{
  "intermediate_size": 1280,
  "norm_eps": 1e-06,
  "bias": "all",
  "tie_word_embeddings": true,
  "init": "normal",
  "init_std_up": 0.0504,
  "beta2": 0.95,
  "final_lr_fraction": 0.0,
  "max_steps": 10604,
  "dataset": "wikipedia_en"
}
Each number is 128 + 24 x the weight over its row's rms, rounded and kept within 0 to 255. Layers, rows and columns count from 0. The size above them is the row's rms in percent of the matrix's.

# layer 8 MLP up, 1280x256, rms 0.0852, rows 159-211, columns 128-191
size [104  95  98  89 101 111  98  92 103  90  98  96  92 109 105 106 104 104 105  92 103  93 100 100 105 101 104  96  93  95 102 104 100  98 105  96  96 106 111  98 109  99 100  90 111  90 102 100  97 103 105 104  94]
[[174 105 130 111  90 113 155 112 125 132 133 110 122 104  96  80 147 141 125 122 134 156 150 127 117 155 136 140  96  52 109 121 148 116 109 140 156 145 138 110 103 147  85 108 134 162 144 135 107 125 136 126 165 100 135 106 143 177 118 152 102 113 156 123]
 [157 121  43 143 141 111 146 109 133 121 141 113 141  99 130 111 152 116 168 126  95 122 135 123 104 146 136 127 143  83 147 128 131  94 120  61 131 133 146 136 122 134 140 114 138  92 165 105 172 137 156 159 157 177 100 144 142 129  96 128 124 143 164 120]
 [173 113 132 112  99 185 122  96 138 144 133 130 137 110 132 132 191 135 128 122 148 152 101 141  96 144 106 155  95  97 193 139 111 123 143 116 119 120 145 159 136 142 131 116 118 130 144  97 144 150  97 121 140 124 104 116  75 119 172 127 134 119 117  99]
 [136 144 150 121  91 122 161 155 144 115 161 125 144 126 154 135 131 141 126 149 178  88 129 132 107 122 147 113  85 103 164 183 140 160 114 157 101 107 130 162 198 119 112 141 130 122 163 134 108 122 139 117 113 135 103 139 112 168 159 113  90 129 110 130]
 [162 125 141 107 125  82 138 126 120 114 146 132 107 184 149 107 145 141 108 110 126 127  95 137 128 141 108 153 116 117 161 167 121 126 112 183 142 129 163 139  89 172 127 140 128 126 131 102 104 133 113  99 138 116 119 124 120 115 111 148 115 137 144 140]
 [118 123 121 115 138 140 100  87 116  80 138 129 151 112 104 100 107 151 125 102 103 157 158 161 112 156 132 139  93 126 171 131 143  71 145 127 125 139 142 147 101 160 107 134 149 152 137 108 135 132  81 107 105 120 160 120 124 110 107 136 132 125 132 115]
 [115 127 114 117  97 106 123 107 121  68 145 155 112 140 114  78 136 106 121 177 149  97 145 119  75 154 103 129 100 146 201 142  93  90 114 133 124 120 141 155 115 137 110 195  97 127 111 171 145 132 163  96 145 117 196 130 172 138 163 115 143 110 150 133]
 [138 142 111 162 106 108 137 141 151  92 137  83 128 118 111 127  99 124 158 127 123 122 161 139 114 146 124 130 100 117 111 114 108  96 118 134 155 141 128 126 104 134 122 104 130 136  91 134 161 142  92 130 148 142 135 113  97  78 180 107 108 119 129 168]
 [118 145 139 103 104 161 171 139 123 127 169 118 144 144 116 118 179 133 136 133 153 157 114 104 133  87 114 161 111 114 145 110 134 103 149 120  97 140 110 199 120 131 118 207 122 132 114 136 109 158 181 150  90 110 126 139 133 132 147 114 136 115 135 159]
 [151 154 165 145 128 117  98 123  85 146 111  93 112 175 136 125 138 135 131 130  85 123 109 105 151 114 132 144 119 138 119 136 142 147 126 112 170 116 149 131  61 123 101  89 140 141 134 112 143 159 117 156 127 111  96 110  91 125 143 157 149 144 173 139]
 [158 102 110 166 140  86 151 150 106 113 112 116 113 118 150 108 100 161 126 101 114 143 135 127 140 114 129 115 101 135 129 146 147 132 168  84 108 145 132 124 103 125 116 111 161 120 137 100  99 103 124 142 130 189 121 149 147 152 145 138 167 144 162 158]
 [152 142 106 157 147  83 114  97 128 108 100 126 132 134 167 135 127 118 145 121 166 151 148 141 127 125 146 140 149 108 128 102 123 135 102 140 142 135 148 135 138 139 123 165 131 153 119 102 112 151 155 146 125  97 106 154  86 176 164 115  84 104 119 100]
 [176  65 113 103  99  99 126  98 100 121 128 184 111 118  98 132 158 162 134 135  96 125 170 122 137 173 139 163 125 131 116 151 155  92 114 144 113 129 116 191  91  81 135 120 131 140 174 158 139 156 159 102  91 114 133  94  66 115 143 132  95 132  99 162]
 [ 93 116 147 121 118  88 112 106 107 131 166 147 116 159 163 167 131 149 181  93 114 109 150 140 134 105 152 135 115 138 130 102 135 127 115 147 144 127 128 105 124 119 138 122 112 114  84 112 140 171 132 113 131 125 111 141 104 103 143  88 139 142 120 111]
 [133 103  99 135  99  97 131  52 155 119 129  91 154 134 112 103 161 112 115 155 144 146  98 148 106  89  82 183 137 144 126 138 157  62 128 123 128 105 136 160 145  90 156 159 136 135 124 117 133 125 173 111 133 130 148  87 131 103 111 146 147 174 146 123]
 [145 105 125 153 133  91 154 113 131  94 110 124 155 120 123 122 122 142 116 184 138 169 144 152 136 139  88  99 114 139 131 150 128 107 130 156 127 133 116 129 144 128 176 113 134  91 121  94 114 124 131 137 105 113 128 169 153 136 119 132 159 133 136 121]
 [114 150 120 105 103 155 117  97 107 131 145 107 134 131 162 107 103  83 155 133 114 163 161 149  73 133 149 150 140 126  87 137 123  97 112 127 159  93 116 136 121 119 157 136 123 120 133 159 168 178 109 124  63 156  98 106 116 120 138 144 113  93 130 133]
 [132 120 134  96 134 138 124 131 138  57  95 159 146 178 131 120 120  75 168 157 114  88 132 144 150 110 148 116  99 104 132 134 123 146 154 162 115  92 142 129 149 154 156 178 133 111 100  88 152 137 146 157 118 131 204 149 126 137 154 156 127 150 171 149]
 [134 118 130 112 121 109 188 137 124 119 106 111 128 161 100 114 126 185 128 127 103 121 164 149 111 172 109 125 101 146 128 136 128 101  75 115 143 110 123 167 164 136 113 147  74 128 123 136 120 152 153 123  63 124 148  93 177 143 116 164 141 135 136 115]
 [130  92 150 157 135  95 184  98 143 170 134  92 148 144 131 126 158 180 142 121 141 108 137 110 125 149 131  93 116 145 159 119 151  95 113 112 155 116 108 104 116 112 152  91 130 148 123 134 115 155 160 102 131 147 137  89 115  99 130 117 121 142 138 134]
 [137 131 144 116 118  94 113  81 118 160 114 124 141 106 150 138 119 114 154 106  91 153 119 151 142 155 162 175 132 110  97 142 155  95 123 127 107 100 130 133 130 117 105 109 147 135 106 110 160 130  96 118 129 104 153 152 137 103 158 143  99 106 113 101]
 [179  84 150 162 120 141 159 126 157 144 102 145  96 107 114 150  99 167 137 130 128 188 144 142 100 161 185 146 103 105 136  99 122 140 131 145 138 132 144 126 142 172 147 107  80 140 156 111 134 159 125 140 141 155 145 159 127 114 167 144 127 125  96 116]
 [168 157 111  97 134 131 132 160  86 117 142 136 127 144 199 144 137  97 116 127 116  95  72 124 162 104 132 149 116  81 168 119 120 142 120 128 136  88 182 154 137  84 165 116 143  90 125 121 134 111 128  98 120 117 179 120 107 142 101 113  91 127 112  91]
 [121 127 132 178 116 154 139 109 112 146 119 104 142 180 126 106 108 148 116 116 130 150 111 165 131 149 132 123 115 106 108 176 130  87 162 113 160 118 119 147 115 103 143 106 112 137 125 140 146 159 154 121 147 105 137 125 130 124 148 149 128 229 147 120]
 [136 104 133 123 121 147 118  90 154 132 124 100 143 122 132 105 151 140 130 106 173 129 112 126 103 141 102 121 119 111 167 110 123 110 106 138 136 136 147 148 117 156 105 132  90 145 154 124 130 188 102 143 101 128 160  64  98 125 146 146 123 162 130 123]
 [120 113  67 145 119 114 127 125 125 151 141 139 137  94  97 124 106 136 147 127 109 143 136 145 108 115 193 116 131 134 158 163 154 129 151  79 105 137 117 150 146 123 114 103 175 130 153 130 144 109 110 166  78 212 145 151 144 128 121 151 174 142 122 128]
 [185 123 121 159 155 129 102 142 120 152 121 142 114 181 102 152 138 119 151 126 127 136  94 122 103 113 119  99 148 167  95 124 153 127 129 114 142 116 121 108 118 105 203 107 158 119 157  89 151 132 106 176 144 141 152 111 139 126 178 121 129 139 145 105]
 [176 143 144 138  97 124 116 160 131 138 127 111 117 125 125  75 132 142 101 177  99 111 148 182 160 156 134 110 124 108 187 165 120 120 141 163 180 124 142  97  79 139 112 121 148 131 148  82 142  96 104  93  98 121 179 156 167 121 161 126 160 113 164 121]
 [116  92  82 176 124 112 100 111 126 110 116 127 133 122 139  65 108 134 125 130  96 134 156 110 137 121 100 149 106 158 146 146 124  96 117 182 168 144 120 118 108 160 134 147 140  79 133 118  89 105 156  93 120 147 116 145  87 180 112 132 105 156 148 148]
 [104 155 155 132  90  88 141 153  73  83 133 110 169 178 130 155 141 161 143 126 107 136  88 125  88  86  94 100 151 128 125 123 158 178  77 147 154  85 158 153 119  72 113  95  94  58 104 109 122 138 145 174 121 169 136 142 134 128 114 171  98 131  89 110]
 [135  93 131 123 107  96 157 121 128 137 135 134 149 144 110  88 147 131 108 140 127 159 107 117  89 134 148 118 106 126 120  76 120 137  98 135 171 137 132 197 115  66 178 153 111 131 154 155 164 108 159 127 164 113 145 104 163 113 117 115 129 182 129 113]
 [140 145 124 129 133 124 126 135  98 123 151 120 156 125 165 149 105 122 172 117 130 152 129 132 152 103 104 117 149 146 113  92 135 104 119 161 133 126 146 100  82 133  90  87 174 142 165  77 108 108 149 163 102 143 147 171 121 138 162 176 147 171 160 110]
 [129 134  96 116 137 140 101 106 136 113 161 155 156 165 134 157 184 113 164 154 149 139  99 115 124 138 165 131 144 127 135 160 130 135 113 115 120 140 126 136 133 130 130 132 105 124  86 145  98 120 147  91 104 149 126 134 153 136 196 163 146 197 122 126]
 [134 126  95 116 111 102 123 114 133 123 106 131 131 114 123 120 129 158 158 178 124 170 162 118 139 158 125 114 129  88 148 163 129 135 107 149 152  95 106 123 150 155 132 121 169 130  78 105 127 170 123 115 119 120 123 120 139 134 137 100 101 100 137 210]
 [ 95 110 138 127 113 123 133 112 143 113 160 106 155 139 129 112 126 142 131 118 125 129 103 140 133 138 162 158 113 128 102 135 139  96 132 155 131 106 145 156 107  85 136 153 107  94 116 153 133 122 170 105 113 123 119  88 123 143 113 150 164 151 126 144]
 [126 145 111 127 120  59 156 183 101 115 125 146 166 128 145  92 107 144 110 152  89 155 143 142 119  89 117 142 141 148 120 154 149  98 141  88 114  84 185 159 123 162 129 116 137 120 132 135 107 149 133 115  95 107 116 126 120 151 142 146 121 128 101  95]
 [146 151  99 121  89 188 129 117 136 119 124 117 138 126 146 117 149 136  86 122 118 128 141 122 115 130 154 177 108 154 135 174 135 137 111 161 156 156 137 151 118 124  97 118 103 128 165 133 107 169 114 136 117 152 124 131 152 155 121 115 111 149 135 134]
 [118 112 142 128 109 118 139 114 111 145 163 131 133 121 174 127 142 138 167 125 149 147 128 148 104 173 168 137 114 138 118 144 132 124 115 141 159 138 105 101 111 123 124 125 152  78 147 123 114 142 117 163 118 178 127 116 118 126 130 151 130 109  98 123]
 [160 115  77 148 133 136  98  96  65 121 170 132 169 134 122 110 167 106 103 134 105 111 119 142 124 150 101 130 127 167 152 136 120 101 129 137 105 100 146 147  83 105 165 122 130 123 108 125 166 140 145 164 127 179 127  87 128 130 100  89 183 120 141 127]
 [ 93 113 112 114 127 101 141 128 133  68  78 144 120 126  95 133 139 125 130 133 125 128 137 168 148 129 127 130 123 184 173 124 145  52 126 132 123 121 129 182 130 139 150 139 106 117  87 131 114 151 157 129 122 109 146 126 151  99  92 134 136 149 153 154]
 [ 84 115  94 126 138 165 182 101 108 115 126 124 112  89 107 116 149 134 129 147 173 146 152 115 100 108 109 164 122 114 122 155 138  74 143 128 108 107 111 185  71 109 138 139 143 127  72 139  88 139 108 143 100 146 194 106 127 164 157 211 119 138 125 124]
 [ 63 126 135 138 122 128 109 130 145 115 122 107 173 133 139 114 207 104 181 151  98 139  60 133 113 112 153 114 132 158 129 153 107 131 131 145 189 140 128 158  93  97 145 163 115  70 122 115 142 169 142 163 142 145 112 110 152 115 112 128 144 134 142 160]
 [128 147 144 121  98 149 129 118 125 118 104  87 124 123 156 118 180 149 100 137 172 130  60 137 151  85 120 128 147 161 121 139 137 117  82 161 135 131 142 155  86 101  77 176  94 125 146 148 160 154 107 124 121 155 160 133 120 134 179 112 162 145 105  81]
 [ 76 148 134 183 122 146 145 154 144  96 148 127 162 108 168  60  81 120 136  92 140  91 121 113 125 112 119 155  75 111 136 126 123 133 162 100 127 123 148 173 122 131 150 110 121 138 177 162 122 125 167 104 124  93 132 142  98 169 121 170 146 146 146 125]
 [104 167 111 147 104 137 123  89 110 127  91  89 152 131 151 144 140  86 152 166 122 175 130 101 146 134 140 130 137 133 157 122 139  85 105 109  94 112 134 110 155 143  76 125 109  77 156 134 139 153 126 113  61 207 120 138  90 135 121 110 101 141 120 100]
 [111 156 102 134 143 167 149 110  99 127 143  86 125 166 187  84  89  91 114 129 110  80  60  97 124 121 137 124  94 118 156 124 107 158 118 125 109  91 155 154 116 138  94 115  90 152 114  97 134 158 134 152 160 160 141 105 151 124 123 119 130 123 176 134]
 [ 92 157 134 142 107 122 121 136 100 102 146 117 130 137 106 113 157 131 119 133 115 157 134 128 133  81 128 143 101 129 120 133 144  94 119 129 108 113 153 154 166 125 135 103 154 141  97  63 146 130 179 146 162  94 165 165 147 140 138 106 112 122 138 117]
 [111 150 107 113 126 125 130 145 117  97 118 111 125 130 105 128 152 132 172 145 138  99 134 148 125 131 131  95 117 110 116 139 159 122 131 133 112 147 154 175 146 109 148 173 169 135 128 109 143 114  92 126  95 135 188  73 134 156 116 115 112 151  90 125]
 [112 126 151 141 117  98 151  89 110  80 156  74 119 163 153  95 107 113 173 133  82  96  99 128  88 129 109 165 136 151 168 110 131 128  70 130 141 116 165  98 149 132 106 143 138 122 153 158 144 133 155 144 141 128 123 132 126 137 144 148 131 127 143 123]
 [155 121 133 113 133 130 134 142  98 134 140 118 122 163 139 128 110 146  99 118 155  76 124 114 129 100 125 162 128 148 156 113 136 135  97 158 173  90 106 119 130  86  96 116 133 136 105 114 121 126 137 105 134 114 120 101  77 144  75 171 155 144 136  84]
 [154 130 131 140 108  72 113 145 158  63  94 106 152 139 141 104 114 105 114 111  96 129 144 129 132 119 124 103 122 130 121 112 131 128 141 126 114 106 132 146 102 108 147 121 139 115 113 127 132 151 106 182  78 161 215 142 131 127  99 133 119 149 113 165]
 [149 105 146  97 122 140 117 109 115 130 108 108 134 140 144 124 118 146 110 107 132 120  77 182 151  95 106 148 126 137  92 153 147 106 113 138 118 123 169 127 120 146 132 130 158 134 115 121 177 121 128 116 123 114 182  83 136 150  78 104 127 178 137 166]
 [123 130 115 189 103 123 117 118 107 146 131  96 149  75 112 149  59 170  94 111 141 118 125 156 130  78  90 114 101 136 133 147 123  98 136 112 106 135 132  74 106 124 134 103 157 139  84 119 138 120  94 159 133 163 124 131 112 126 140  82 113 155 141 156]]
# layer 8 MLP down (transposed), 1280x256, rms 0.0664, rows 159-210, columns 128-191
size [128  91  91  78  96 114 104  72  94  72  93  92  97 106 101 112  99 113 106  86 106  69  97  99 100 106 110  93  89  83 102 102  97  96 102  89  96  95 119  95 119  91 107  97 117  91 102 105  89  96 116 101]
[[128 124 157 129 130 100 147 114 167 128 108 115 103 168 151 153 133 128 149 126 148 120 155 147  94  95 103 122 172 121 148 170 117 173 134 129 156  87 119 126 126 118 124 123 134 133 100 101  91 100 104  97 170 132  78 103 134 137 134 124 123 138 117 173]
 [136 137  94 112 135 121  90 125  98 129 132 141  70 121 151 152 124 118  99 105 145 114 134 118  90 123 131 148  93 150 130 139 117 130 146 128 162 115 102 126 122 125 123 196  92 161 133 119  94 168 126 151  81 117 193 132 114 113 141 176 119  99  90 103]
 [138 114 154 100 139 114 156  99 128 104  95 113  95 127 144 127 169 145 121 100 146 123 110 120 134 113 130 119 129 120 169 155 132 108 130 101 121 160 122 162 153 138 147 155 195 115 130 138 140 122 123 131 159 131 137 165 118 110 123 114 131  54 127 189]
 [132 131 107 137 102 148 125 110 103 119 109 113  74  95 105 136 113 104 128 105 156 157 139 113 147 122 111 135 122 171 131 134 122 168 104 149 119 139 147 106  93 120 100  82 126  98 129 124 117 165 126 135 102 148 108 138  99 174 108 159 128 135 143 134]
 [130 136 129 144 116  97  91  93 158 128 152 103 158 141  89 162 152  81  75 119 136 150 110 118 114 146 153  76 140 149  87 173 148  99 154 119 114 150  87 144 152 108 116 147 118 151 123 144 144 163 152  96 112 134 118 121 123 117 137 182 120 122 117 148]
 [ 40 167  99 151 158 150 110 146 159 173 106 119 162 138 115 133 158  98 137 109  79 122 136 123 148 134 116 112 112 119 125 116 146 135 117 149 134 111 102 151 143 127 118 134 119 160 155 137 144 143  89 134 118 114 134 132 163 155 190 146  91 154 106 122]
 [140 156 151 113 156 167 122 103 108 177 136 150 144 137 114 136 112  99 102  68 156 146 154 143 120 129 128 115 146 128 112 145  93 148 164  61 119 134 132 109 166 171 144 130 122 116  96 123 147 154  87 115 187 122 128 143 109  78 137  91 134 129  74 145]
 [137 107 115 110 119 150 166 111  77 111 134 144 129  88 106 143 126 105 131 119 141  99 142 154 184 141 141 107 111 130 137 161 115 126 161 111 144 145 170 114  92 158  69 142 138 115 132 160 119 142 155  91 119 102 138 139  82 186  94 146 103 136  83 153]
 [136 156 146 105 124  87  74 130 108 116 105 124 145 126 168 136  96 129 154 140 112 108  80 119  94 154 129 121 154 110 123 151 169 118 144 136 127  99 118 121 117 116 144 132 147  93 119 114 123 141 141 134 172 185 122 115 134 111 106 113 145 107  70 115]
 [125 129 150 134 208 130 129 156 111 123 161 119 141 156 160 126 109 106 109 118 144 138 131  73 146 132 141 101 122 163 124 114 124 151 162 130 110 138 136 117 131 121 150 150 148 137 167 122  90  63 145 110 136 124 132 157 136 123 103 132 114 134 117 142]
 [120 132 152 144 125 140 114 121 166  93 164  99 103 177 152 123 104 132 120 137 161 149 127 183 123 138  86 108 122 134 140 130 125 119  94 120 162 103 108 103  80 141 151 136 106 136 159 145 119 136 132 151 164  94  53 139 114  69 116 161 123 156 115 146]
 [ 97 119 129 126 136 128 139 155 118 171 133 112 171 136 129 120 116 110 136 104 126 141 135 119 134 149 120 101 145 158 127 106 134 157 132 101 150 115 102 121 130  95 113 130  92 111 143 126 189 152 128 156 152 140 161 151 111 118 144 133 173 115 129 134]
 [141 153 129 129 126 181 172 117 129 123 155 174 100  87 119 153 149 135 128 126 151 139 145 123 108 137 154 145  84 135  99 132  86 115 147  94 114 114 152 144 177 121 111  89 135 141  96 128 161 129 159 100 126 151 145 126 100 123 171 121 119 139  93 127]
 [139 140 106 137 122  99 143 148 121 103 108 149 150  69  68 119 152 211 139 146 160 127 156 141 121 157  92 129 106 101 151 144 133 144 142 156 144 124 103 158 145  87 126  95 118 123 121 143 109 109 160 115 117 124 168 155 142 117 103 103 137 141 142 129]
 [140  96 120 120 151 153 104 121 106 137 122 127 123 141  72 120 133 144  81 150 168 119 138  87 181 130 128 122  97  98 122  96 103 127 113 114 159 119 124 108 161 113 118 159 141 128 116 112 134 141 149 103 148 152 105 144 143 136 158 100 134 134 133 103]
 [115 114 110  90 170 100  89 171 115 116 113 136 148 118  99 160 164  92 134 145 106 108 158 147 137 140 105  83  94 122 123  99 134 139 120 150 133 127 120 118 111 128 143  87 173 128 139 101 115 142 118 162 147  88  96 143 181 135 139 170 120 154 146 120]
 [ 97 169 120 137 138  93 157 127 127 135 153 107 132 129 128 195 154 138 138 134 131 134 105 127 127 141 157 121 117 113  90 151 144 115 142 113 167 128 103 152 166 111 128 106 106 114 133 136  94  99 154  67 111 114 108 122 101 126  82 173 117  97 131 110]
 [118 126 179 143 130 165 112 152 149 145 138 142 139 132 157 190 111 147 145 141 146 118 105 135 141 145 108 105 107  84 132 146 154 152 139 118 151  96 164 166 129 138 135  88 117 150 102 121  96 173 131  99 138 123 106 155 159 115 172 121 100 130 106 161]
 [148 104 145 172 155 143 128 124  86 145 102 199 133 126 119 101 110  70 118 128  92 180 155 139 118 179 100 119 136 134 132 125 159 107 109 120  82 126 113 155 100 145 118 184  72 171 143 102 153 124 135  94 147 130 134 100 171 147 142 113 101 175 124 138]
 [115 149 112 130 105 123 158 107 134 100 124 150 100 139 117  86 130  78 131 104 130 117 115  99 131  64 110 137  88 117  99 195 146 160 130 128 115 182 110 125 136 133 165 116  85 132  96 154 135 154  78 139 112 100 170 153 135 139 173 120 155  97 135 131]
 [102 139 123 154 126 136 140 142 126 167 120  94 134 131  95 142 100 123 121 116 138 170 117 122 152 156 113 151 145 109 135 135 121 104 141 164 118 122 135 136 145 117 163 142 146 127 143 100 145 161 111 149 159 125 125 101 118 126 142 100 138 115 149 107]
 [104 158 125 126 154 144 127 121 147 138 163 129 113 129 167 159  96 126  88 118 119 120 164 145 148 126 133 101 113  82 101 143 113 147 150 154  99  90 111 114 132 129 129 129 134 118 133 131 128 145 103 109 106 154 126 147 151 100 101 152 179 153 108 142]
 [156 159 127 109 166 107 100 147 127 126 172 126 117 130 149 117 136 123 129 120 119  90 107 128 145 106 129 125 124  79 141 170 116 141 116 136 124 138 104 121 152 131 124 119 115 149 125 118 174 137  78 103 154 143  92 141 122 131 175  98 158 138 106 131]
 [125 148 144 110 111 116 123 129 101 122 127  98  74  95  79 110 138 127 122 141 123 148 120  93 123 139  93 142 147 160 131 133 150 145 160 145 135 153 145  93 162 131 164 147  91 104 107  69 132 140 147 155 138 140 111 132 114 156 148 160 116 137 159 113]
 [130 115 140 155 141  59 145 155 116 147 116 140 119 142 111 113 120 121 134 145 183 158 150 139  98 169  96 157 118 132 116  83 135 131 101  85 104 128 129 101 106 119 115 143 103 143 149 115 137 144 135 128 177 123 104  95 132  83 130  80 138  73 168 149]
 [161 157 124 129 160  94 129 129 144 116 135 139 108 180 156 154 137 103 150 135 151 140 103 162 120 182 104 116 137 157 170 174 114 123 127 170 178 167 126 138 111 116 123 125 139 161  82 136 123 135 107 127 156  82 141 135 109 151  96 121 109 122 133  63]
 [118 114 144 122 106 101 156 117 131 138 153 119 131 112 123 152 122 111 139 128 110 109  89 133 146 141 168 148 150 109 130 137 149  91 141  92 120 128 135 160 103 131 127 161 173 127 121 141 136 108 151 127  85 167 161 112 116 148  55 138  89 117  90 115]
 [104 136 133 123 138 151 128 158 118 138 158 133  71 120 123 176 126  86 143 129 110 144  88 117 172 156 124 144 135  99 124 111 156 162  89 155 107  83 115 134 139 142 143 104 163  81 137 118 125 147  98 140 139  78 137 121 124 157 157 136 147 150 134 136]
 [129 128 118 120 134 151 134 119 157 165 130 124 127 152  95 141 125 121 147 110 171 109 131 132 134 152 119 128 155  49 131 129 120  90  79 150 129  90 143 100  93 128 132 146 121 147 105 112 154 127 128 112 143 132 158 150 172 136  99 105 136 115  97 137]
 [141 142  91  83 115 169  81 170 171 129 174 139 147 124 138 112 107 107 139 197 134 131 155 162  96 100 117 131 148 137 101  79 144  99 169 141  93 135 112  80 137 190 119 123 132 154 120 162  94 128 122 132 106 133 129 160 117 115  97 177 106  82 106  99]
 [170 147 133 122 136  88  98  94 125 138 137 139 106 163  97 145 156  80 142 158 138 117  87 117 111 142 130  93  98 101 126 141 123 155 139 122 139 154 170 143 189  92 141 115 112 119 132 125 117 178 150 110 113  92 120 150 129 121  97 117 123 135 142 149]
 [ 90 110 134 139 128 128 119 126 134 118 110 109 126 114 180  71 146 110 119  89 140 121 138 132 117 120 147  99  84 115 112 146 117 127 104 121 143 181 146 135 187 150 118 129 144 175 103 152 118 114 176  99 145 153  78 117 171 121 152 118 110 125 104 182]
 [172 169 146 128  76 148 155 106 133 175 115 147 121 151 106 100 134 114  94 102  68 153 128 141 140 162 187 105 159 131 103 109 137 144  89 115 153 168 114 121 158 138  96 122 138 107 111 148 175 172 146 158 150 109 155 109  99 110 108 148 140  93 133 126]
 [137 116 101 129 143 150  88 144 164 110 112 122 150 133 136 101 139 113 153 109  95 192 138 123 140  96 148 123 125 135 115 120 124 145 114 106 121 118 148 144 128 157 161 127  88 113 143 121 138 147 162 140 111 127 142 130 158 138  66 124 108 150 175 156]
 [ 97 135 153 123 107 171 127 136 119 152 128 114 100 131  74 118 151 141 132 135 153 144 111 125 180  91 129 138 127 136 167 182 158 173 124 148 125 142 107 133 166 120 121 169 167 130 117 137 110 104 125 153 115  87  92 125 111 102  84 146 120  92 134  97]
 [133 130 140  98 150 135 127 142 137 117 124 133 132 133 119 149 177 145 170 119 106 151 133 142 145  94 111 117 140 130 153 105 126 167 116 124 134 180 115 122 147 122 187 135 127 133 157 132 138 161 138 123 120 137 110 128 148 158 114 149  87 134 127 144]
 [ 83 111  82 127 117 136 101 142 173 121 101 132 123 133 128 143 141 129 170 133 144 149 130 116  83 144 115 100 118 139 104 123 111 146  94 136 136 123 127 141 141 102 148 163 144 108 101 148  86 130 169  98 169 118 112 128  98 133  87  65  87 148 137 140]
 [127 149  83 161 117 154 127 132  87 139  99 169  88 119 116 104  83 143 159 108 147 107 112 136 124 109 104 123 140 144 151 116 118 145 117 141 124  98 148 122 191 136 120 130  75 121 152 135 150 128 126 149 100 150 126 113 161 142 191 166 123 112  96 130]
 [162 113 102  95 149 169 138 136 143 157 178 128 155 127 135 122 116  83 129 144  77  96 117 123  78 150 144 139 115 103 135 155 120  88 158 107 141 108 115  99  84 109 147  81 145 110 135 162 134 150  66 132 119 140 120 131  89 128 144 137 124 127 119 121]
 [113 111 156 139 131 135  95  97 133 139 139 120 144 113 112 158 146  82 117 122 150 110 167 130 157 132 126 136 149 111 121 132 140 193 147 144 122 153 123 135 106 149 159 132  94 171 117 147 154 139 100 104 130 165 123 153 107 125 136 121  80 132  88 123]
 [ 93  96  75 125 145 128 168  94 149 137 124 137 141 145 145  95 106  70  87 131 134 106  74 116  65 134 143 146 137 148 116 157 151 120 139 122 114 133 134 134  63  94 126 174 140  79 143 124 168 185 118 108 121 116 129 114 137  69 128 152  74 127  92 138]
 [105 122 129  96 149 116 120 137  96 123 146 157  99 138 146  93 122 131 106  91 158 195 146 170 134 119 154 123 159 112 134 147 175  72 138 122 150 145 147 142 127 116 140  72 119 110 160 134 168 107 143 123 140 147 166 161 123 120 131 107 144 142  98 129]
 [127 168 156 122 141 125 155 147 136 182 161 142 141  95 139 133  79 138 126 128 161 124 146 132 189 155  93 156 100 133 112  69 133 166 135 132 119 135  93 124 143 169 159 128 136 167 103 100 154 142 162 128 117 103 134 130 121 117 135  95 121  84 121 136]
 [106 124 131 131 158 109 140 122 172 124 108 119 105 135  84 154 112 150  76 117  89 124 177 114 124 149  77 138 151 140 134 101 144  98  99 148 130 127 129  98 137 149 132 141 158 142  94 160 120 140 107 170 110 117 150 137 152 118 130 108  85 108  94 156]
 [126 108 136 153 120 125 168  90 151 117 164 100 129 130 125 124 125 130  72 183 112 153 131 125 110 141 142 108 113  80 139 138  98 174 160 133 119 153 135 115 146 200 120 127 121 127 120 115 107 145 116 111 110 145 105 105  99  78 117 137 117 120 151 166]
 [137 107 145 134 146  99 132 119 123 108 145 161 132 106 120 153 191 110 175  82 133 157 125 116 168 151 160 127 132 131 150 130 101 161 118 150 102 137 128 119 141 103 135  89 151 104 144 117 159 129 147 111 107 152 145  87 132 159 143  98 118 143 137 129]
 [153 181 105 130 174 137 132 133 148 162 126 148  99 139 136 143 107 100 108 127 144  99 145 129 128 129 165 133 111 151 131 108 121 123  98 116 136 163 126 123 148 148 120 123 123 177 120 150 129 160 140  63 136 132 112 127 127 161 106 111  88 128 163  95]
 [101  88 189 121 109 147 119 104  89 134 144 124 131  84 144 110 153 196 140 191 136  88 144 135  82 126 100 166 119 116 176 143 133 104 112 148 118 128 140 124 138  91 101 148 110 138 142 144 114 110 130 153  96 113 157 117 147 135  82 124 148 115 116 158]
 [100 114 142 142  76 110 141  91 104  95 152 111 112 121 109 150 139 128 177 119 122  94 117 118 126 158 155 141 166 129 153 149 140 108 146  78  96 147 105 101 151 148  83 151  94 109 135 130 106 148 101 161 115  63 153 171 113 162 127 149 104 105 137 136]
 [126  53 114 149 131 150  90 129 121 109 138 117 179 118 127 139 146 121 104 163  99 129 153 129 102  69 122 121  90  87 147 121 173 141 128  78 115 121 127  97 115 116 106 160  92 142 163 119 124 116 126 119 122 154  99 131 137 135  94 132 101 117 158 151]
 [109 116  99 144 144 129 101 148 149 132  88 138 130  78 128 154 143 133 118 134 131 102 141 149 131 108 136  85 114 108 113 125 112 134  87 108 129 132 160 170 144 144 135 121 153 157 137 178 117 158 106 127 131  63 132 100 134 142 139 131 105 142 166 163]
 [145  79 137 128 115 126 113 160 159 116 113 113 158 152 118 143 191  97 111 123 132 141 143 112 112 139 103 118 105 134 129 140 117 156 101 124 129 111 120  93 113 122 151 153 127 127 109 171 155 158 152 187 115 107 105  84  77 143 127 144 154 133 116 150]]